config = dict(
    n_layer=16,
    d_model=320,
    n_head=10,
    n_kv_head=10,
    head_dim=32,
    d_mlp=1280,
    vocab_size=2116,
    activation='tanh_gelu',
    norm='layernorm',
    norm_place='pre',
    norm_eps=1e-05,
    positions='learned',
    qk_norm=False,
    attn_scale=0.177,
    bias='qkv',
    tie_embeddings=True,
    parallel_block=False,
    init='normal',
    init_std_qkv=0.0149,
    init_std_o=0.00263,
    init_std_up=0.0149,
    init_std_down=0.00263,
    optimizer='adamw',
    lr=0.00157,
    lr_mult_qkv=0.4,
    beta1=0.95,
    beta2=0.99,
    lr_head=0.00612,
    grad_clip=2.0,
    warmup_steps=339,
    schedule='wsd',
    decay_fraction=0.803,
    decay_shape='cos',
    final_lr_fraction=0.05,
    batch_tokens=65536,
    seq_len=256,
    doc_mask=False,
    train_tokens=542400000,
    steps=8277,
    dataset='wikipedia_en',
)
Each number is 128 + 24 x the weight over its row's rms, rounded and kept within 0 to 255. Layers, rows and columns count from 0. Numbers have three digits each. The size before them is the row's rms in percent of the matrix's.

# o: layer 10 attention output (transposed), 320x320, rms 0.0614, rows 316-319, columns 64-127
# v: layer 10 attention value, 320x320, rms 0.0261, rows 317-319, columns 64-127
# up: layer 10 MLP up, 1280x320, rms 0.0703, rows 0-42, columns 64-127
# down: layer 10 MLP down (transposed), 1280x320, rms 0.0646, rows 0-42, columns 64-127
o316 109:119107133171149125165105122127122148044139147108129107128132129124158086051129118123091137119116135068162161141169132135111139155145117139104088145089146107098113162150139158136138151130139120
v317 097:135137153122136155114156145142109112121101134119154150133109134121093160105113122127095114086142124112113057128157153121133204106139139144121134137132121139118169127140152119154126154114141056
o317 096:116136125091085110125105147094158169152152097153102129107130109158143080140095121162098167159126065141174111116086136111160073131133133127145146137133097106114122111111098148134139198123144134
v318 106:105102112110122158117147091134123142154112122184170106128134155151131098130141085140157150109113174114134106118112108159146102142141113124124118125139134099109096147129140119137124147118074119
o318 102:120159133142051116108129132105096136098110132089148138141135102139149147194115148122139121173156106148138096154146097145097156112097145121130127131161126137192120108090089125078147094138180147
v319 094:163158177178136082082114155144163115162117175136119130070143078115122072099161130124169161122093137134125116153137091079147110144180145099138149157130141115089152128162105140140112153110133095
o319 095:109104120143224124181152166173136129143185141144108159130130135120112158155104141099144153123126150102132145156113142164138120134120122142141130110163144095121112172112151108139143126124087125
up0 109:128151113110104103108128130127109127152128173177163111143120128158107083132093149161162158091131124124112115140124112143149122125139122112143145143142166093090111135104132138157144155160150166
down0 107:101135133131080151106134105155114164147181130100059119121111148142107124116159120120163125122165074149142103077089130156114151117157128148069096147121162152160145136095095144137122134120134096
up1 110:140143123135099118108118113105121127182112162128144105117131107090148111125153167142135118129128114136136107146115184063121082132086148114097158153154112105137174130131162133102131133108167110
down1 116:101100149119098089114147116113137117143137119124113048126138129142119135109111126133094172150105122108135123172131133138118164166172096100117155130142153124105096136086106101080152101163162092
up2 088:119112121132109127127133152157095124101128119165131097126141134120165103086139095137147159150136122139114139118112213105125147122112135113138157148153124102142122138128130136138126099126071154
down2 098:137161136126125096132148136140137118084139127105128126097144119128147149111087111077132112191120129092139127128167129115094091165125149135155113107149147149120142144104129124137156104104157121
up3 110:161129104115110152081116115118115092175090159124150077140130118128123134149154131141153118097150117126117115127088160095134156105174128134142094144167130133134122108100148139132080117147113112
down3 107:142120111091142169096110119106060078146134143203119132127127078084131183124140134129114154146104184130124121193136128108131140115140159131115114162125143119148152141078123121141169111124101118
up4 105:123171145115109136139084155105087119158072099105140150138105105141111130167133117120138168105140113130114139123084116106115121184107125143123127172162125109159138187113125142127125133149122117
down4 106:092103138143164138121156122132152120156119135116134156116108132145144166156143133177129139115082092133099152072129147133125134105117102118153145125165170111145163095127139135118133132116095142
up5 093:106148110119102132112107124154087168184148118148142123129141085062139100126127179125140111105104168137098138159161132149136128146134150118151133137141096060103144107126149125143115147107110112
down5 094:078135145123131114122138159128137094148107127142131095144135124125130180116115169124123107098129152179108144088088148102111122140114105151119140120112149162152127121136098119094143116113148140
up6 093:121112125110114131138119095134124086131107101144146161158129136136128136152127142142134115127119099120121143138138075098109074127091128135164110098115140119165140126092128145096129101140154092
down6 095:151184090166107108114134144144129071120147120089111099140069142155112106128109141135118153123163120112114125156125086110184154098144113157153128124123145162079144127139106123161113146102135154
up7 098:160162110096120151132114099156097136160132126140099103113136093082135158162091145129110116118107179129095157149056102132153113170135120111135099100114105098158163143114136137123117161128073156
down7 098:135126139110151129091143114131138116145119149155129105128143146132117150092141125110139173110134086105135142074156114166084124074095094108125104146121079179170095123150153144143172113123180118
up8 081:146136089098118115105100138110104154128126153103149140169095094091115116138121142137138154151159147102152162142154136089103090148135178099123091098108087129159130171111150113125093090143112149
down8 089:096127096070179162120159137114138159185120136150129144145102115124151147178139089124151132166108143124154143084137115117095145116099127126150139088147131131164122129149100126159111091139135141
up9 111:065087120108104137142096125103136112150106159123143130194131117162147121143087112148141137178149140138150117157115167119073095130134151139118109158123110163129131150117139141120096116140129157
down9 113:147149137096130131115074135121132160083158151116081091141164103148125098143109152120095122148172145146136120107114122103141113073104128123123117141113139124171089135075107124162095102155136159
up10 077:124145138143123097132119146101113163112212148152137118154122110094160106151119089129096165185157091086112111177163138112124145147169125130127122118113138077114114102124127131156122139140120210
down10 077:114113153122189091121177132127121113128134146176091113127124112151133155062119146099166134092126127180129123133105109118134152144114112152082123122088116174162156133111110132119141088118145137
up11 096:162148151110128106153124114151119118177092158125135120169131138076095187141159171117139151125144158118122163169132144053094121180147135141145101149119130118157150126099159133086118129150127119
down11 088:109133152120163101107132147101129099094136096167148122136130107123136127141111073167123119094165113091109127128126116123097125102120110133145149101162126108086109121127120153103109164127132164
up12 082:173117171105125104129112152147119113165135144159136108150121112076088130095131142105125159106146123113080151113093145088125091116140092088110114102106090115112104140099148184105164080158167153
down12 091:129168140158115149147076108117124122126099151131061126169131172121136127120117114104076156149123149086130124141118175139128155171161134171143134089133134143158149114115118145159140136149154114
up13 097:124084118147104111109075150139130161124124140115134136111117143075115122138118193174147123103127119119126148126120132111130085150123121136167179141108095116110125159146151166102165108136173122
down13 102:122152128107104139165104120143102166124086141118108123156137128151125134113148138116147104142153153099147163198104130119102147126156122111130158119120125114109113096112129108106168167125093131
up14 081:102120080124110094113157145163116162138111130163156117174131107125098119140133133098138161124166108127150154130120164118152100126127139110145097134113173129104128136134146133137124114135138137
down14 089:122139130138132137162088106171104150145104106155148116139115118141130158124148159105175150090125131074143112139127152125131132169120127129090094094177148117085092140160124095157106157149120088
up15 100:109132145132120130132070121129116156109161168130122086103147093171160121148139117160106090096121118128137120140105150129098094157139117131121129147111150118073139148145168154103155088112153112
down15 099:132169114142168104118141130145108156137113086096134158115133114106146136156127092119082115153136139133140118150116105123136147104154110136071133118140127168125110114133128138145119088171133137
up16 097:135145127130107171101124136171100093167146111143127136145119127111154123138157161119139111083114116130119176151075169156107077157111126115122146137098096148147147122150126135056089119152126100
down16 090:118155182115103117111088165124131123149105121115099137127114142147128161107110130133090139122133146168113112088161135105110135107124130162096125145133131119115156142153098114141120142124110128
up17 102:141082069098117114166119099153156132165064170105172117115132128108106126130110156131087137127130133115137124127150119117124114120129117126162133126103152136107119124120159140124110102138123114
down17 098:153093087127157114147134139170137122097135094152148083116096136101151098112117107110150108096128137137149113092142078080140082142148101118092124115123118132148107111155104119143142145121136120
up18 109:102117095145093101111148116100073128162086165119158121152118112099107089142109132138132163127125132122095130118130118078116162119135133100187108142121165182148119117117145136130135116147118160
down18 105:156122134150098113163123123139148114112136119120111167142165098136137129157159130123116144155085129106095109161106101144126136102172127157133106115115141093081141124134142138114102144143146128
up19 113:121108116131100142188131103175131172116132156128135080108136084138143128099174138119136107107159123113116115135094164120150101087115135106140118132123183146138128148129170132154127103132140115
down19 105:134150117092137128107113121121123143135186121143110083153099089150167121165140157121149137093133115111129160122145080136118120168123137132139120091140102106134134148099115116099119155136148153
up20 112:128155149087103179147125122122072117085120137120145143154128104110157101112104159118179096110141140129169147117092138111144121123122138086173120129103149100179092189099116157067115113135110137
down20 124:126128168133103111146127122120155158148097146143088132164136099136089126156115120151103158089125087134093094119146137117099100102181125112148120103128149090130140113095097112142186108170131130
up21 114:100136135120113111098115132099125111144140130126141155100132082111185085178145141152136132146148106122120135148111125170136128133132127140157162110118127116151172150096114141138108129158108140
down21 109:130157122132153168130119120100140113128135160104082096141137169119099088100102121115100106149126172143172145107100141105153106122121078108123125146126137134137124112132108140109125139138145148
up22 100:173134126146104095132126091121079152169111140167112113168090124078180125111137150188103130120105134127134112118093142108110083142163117121108128161166108103175107147128133142122135125149080144
down22 093:106185111131148107112151137127128117129135147156133138139098127143137125149114152165139152136165096118149141154121102128149136139136116134155128140118087197142147154180116118147115106159150118
up23 097:090111155145118152153151139133136132149103124111153122104104156099080173128142132112128103137159106134091161112151107151084127108127118110121160153183179166154138104129148128144146098139090134
down23 091:129132151099195143141159167084132120100188084145126131135162135126146140131182136140108150173114165114127148166140146096140153122195112118130115159118118085145112109150120119104080119162137134
up24 089:158091122123110130116113153112128110138127120112125141120124109076132118181130179101147134124142109119104146126096141131129164173115113150128113078128147134119111169137111163094098126146124136
down24 097:158170096158062138178147092100167129130076105162128147134132131111149130105132143130110138088115144108106156141136119126132159156111144151158109148169126202160122115135134143158085109107145139
up25 085:138133127073111149135096128163115141111105142113166105144096103181105151136143122159131124155121149103124125128097119135134105131098110060088125125113121152094096136121147129077098116162102124
down25 084:114093154113192076082138123138136126136075109105151095126106127107111145118121109138114165139106139134112090114108112134150123138152122136148124174131150131130120128103167128103101148093153068
up26 106:130111098107112135127094070144133139092138159117177101126121098124098107146125135171142105127101117099099123084112111102117111110130144145123202106132159132101143182101147133124145142128177179
down26 107:185148111135136157098128106154128096125117151115091094166101155118120143146166177080158114115117142113144161123114119076130131095121099133108129113130109165149150148093149169153114113103122131
up27 117:092163144123104077124120113139086151144145105167115111162173123161064138114195105133158139101127151112129101182149116097137077146088104103151124161100146144129141161130147126155152127155103093
down27 123:114142160143097164110120144106132057110162170133139151130165104118152155131131146105107149135118141112111109115135169126117087060087147113146142162164085102154132107138157143135120114101158139
up28 103:140139132155101132158120096119137160109113121113146115113091106175117168138153110158101142132097142112152100138104141132085131096148114099144208162123113111151161142119149139144101128127101134
down28 105:115103161117109104129132163184109102137080114153146096150092124143137137116140147098129110133106096131168118110145108113110122101164143120140099075101149139112120102191106123106155157151120152
up29 103:156130111105120192122101145126141125166110101155139155160133152088143131111115105111128141143119118136133125152115131129119095125144116112146128107153161138168119120116138133092149112120157159
down29 106:100110157083125112116141177146135108125141114108112139139127157124131132133135140160117149144113176146112103080114107134076144111106142122131112118133086151138139170105154115140121130112127095
up30 106:147105135140119113144099107126131110113138178132149154141141149160125191126110103150123106103131138108113145144109152102122112100130138137119141119162142148104165153137139129128100103126130100
down30 100:112190138153104084108109112151132115146114143150122131087107171168113112129147133078135138174121126145104145088092115138153114148160115158163136152075144125125151145135116117140158084123148152
up31 101:140145155123106127125067156113095153125164153137159129123115106113130149134127130171147137114158159122154090117096163076134139123146127108147154144173164095100112154133141135160117115130079124
down31 101:084138144123162120121131138121138139119121082153098079107104116122115133104170177118144093140114163120096109144144151139127118114145129122104095159132134143146168100120118127145145158128151138
up32 098:134124144163116132183106133167056155121146096166119107110138104122111098132111155113133128114135143131126136165141131077113159134163100102166128164135184117067152186150131156111111119150099115
down32 083:106116151102255121163141131096145109118124149130112167107083090106120095155154137102103143164101126161145112119103125152138123130110100116149110090133123076144181091121151123092161114108155128
up33 085:074120113137122110101122140172102133101193128162133093168158101112141103131112189147129149101120133123158150157132162121129126142151107154134103104178128113176161125124138122105093149167097145
down33 085:168142120171165117116146140131113120152112110189118097139122192147134123095108115093164130132101112128098139119122127121086133113146138141158142142138140154117167115121090103115148123115145123
up34 114:142115114113108100128119123160142153138116095151168112122140113142151148093122163136123099147107159129117115196132130129114108139159130140127137127116146148163126130142137127083094127157113202
down34 106:110152108142148108135106184178155169083116135175154136126128147114146089148110141128102156122151166109136116156130130115165146090141122138154177085117117091153138169115104128100127145118180150
up35 107:097091095127112095168089147087134143152126187122091108159132104078098128120135151161085111120139099141130126130157138139105078120107151141111136156156104144118147085067142142107139114134135155
down35 100:152131146129222101099114121186140130114143139092137146129139118171091133122117123114107119099094139165106153107104116126139155126172109110138078121118135139127147155124147116115103107145129143
up36 100:098117117133113103149101094108135111115127139119152107167177125146111156117134113162123108076149124125128090089127123143114123155129124122127121163128171132092144142105167128156188107139110128
down36 103:142153148112221111114143112112161131172160108181136165147129131140188150139114109156139164095127117122091140109096153132109134106093118108101083146154113107110162125148107120137123141150158180
up37 092:165147131090121112134105125165091095137150110147107089151113093125139175146102132192129100120166102126124141124063160147144148132099118137119125119180120135100171133113154142147144137165111156
down37 096:121097141122069123162119126129156117145138135125141092117113169146137096086146148131177100107117128121126141104127124113164094070110148142131139177127113135145114111131158119125119136107177123
up38 124:124108128120104152144145094128114153139116133106138097197131129154133123166106146112136109094109145113142117125162109116163118083127134067154158126121144119113113139116164132136099128171131172
down38 133:131133105136099116102114152100128109147110120148138152140127088119104149093128120135164129104167118120116082141095153119144135141116126148143118153123137142081094138117106110142163130137079124
up39 108:149101110126106080160114121162102102153135104128124127153097135083122142152133105199160121155119149125126102110142129120148151158167155084130160127116110154103123110145133132083141102127102119
down39 107:135090103089090122137162118158169128151200096149120121125141151139129098115119140113125171120072136128112145118103100119124141120124120132136121076109108138108124115128160143140117106142133142
up40 100:131108137090136091143102130141116111129126148145159129145088110139113163145116117157156113155116127140129141161114165147131101123164092125126143128144121122106096131152160136093136117138147124
down40 075:092104131107255123138159165123187175178106155154155139142127124126132150122102130132128124116128085156149152125136136164102121110127120123089113110130135116132125124131122102119135107125090128
up41 096:165151129149118098140158130106125122125092149107135163151117126170096100157135113136107108107131073111154139129141112094095119128104105072177106130123162118140146148103161148125157123137167145
down41 094:088112120150158133108154122106130092108122131134139153099134109118155124102109139139107154109112153107150146105162113112152069116129140133135155115109102111090118103148079114156160120132135132
up42 094:144172172120120112145085154149131129103112105141184106150152106109146122084151132119161153144120176118139114131100169129095130097118136102129170112116118098116119181130137137133140114149109170
down42 091:154120118110140148134170098155149132142110110124134139123131144141130105155139089162101134168163126145135140169109150166149112148158180119117146131116097091121147084104093085088162144123155145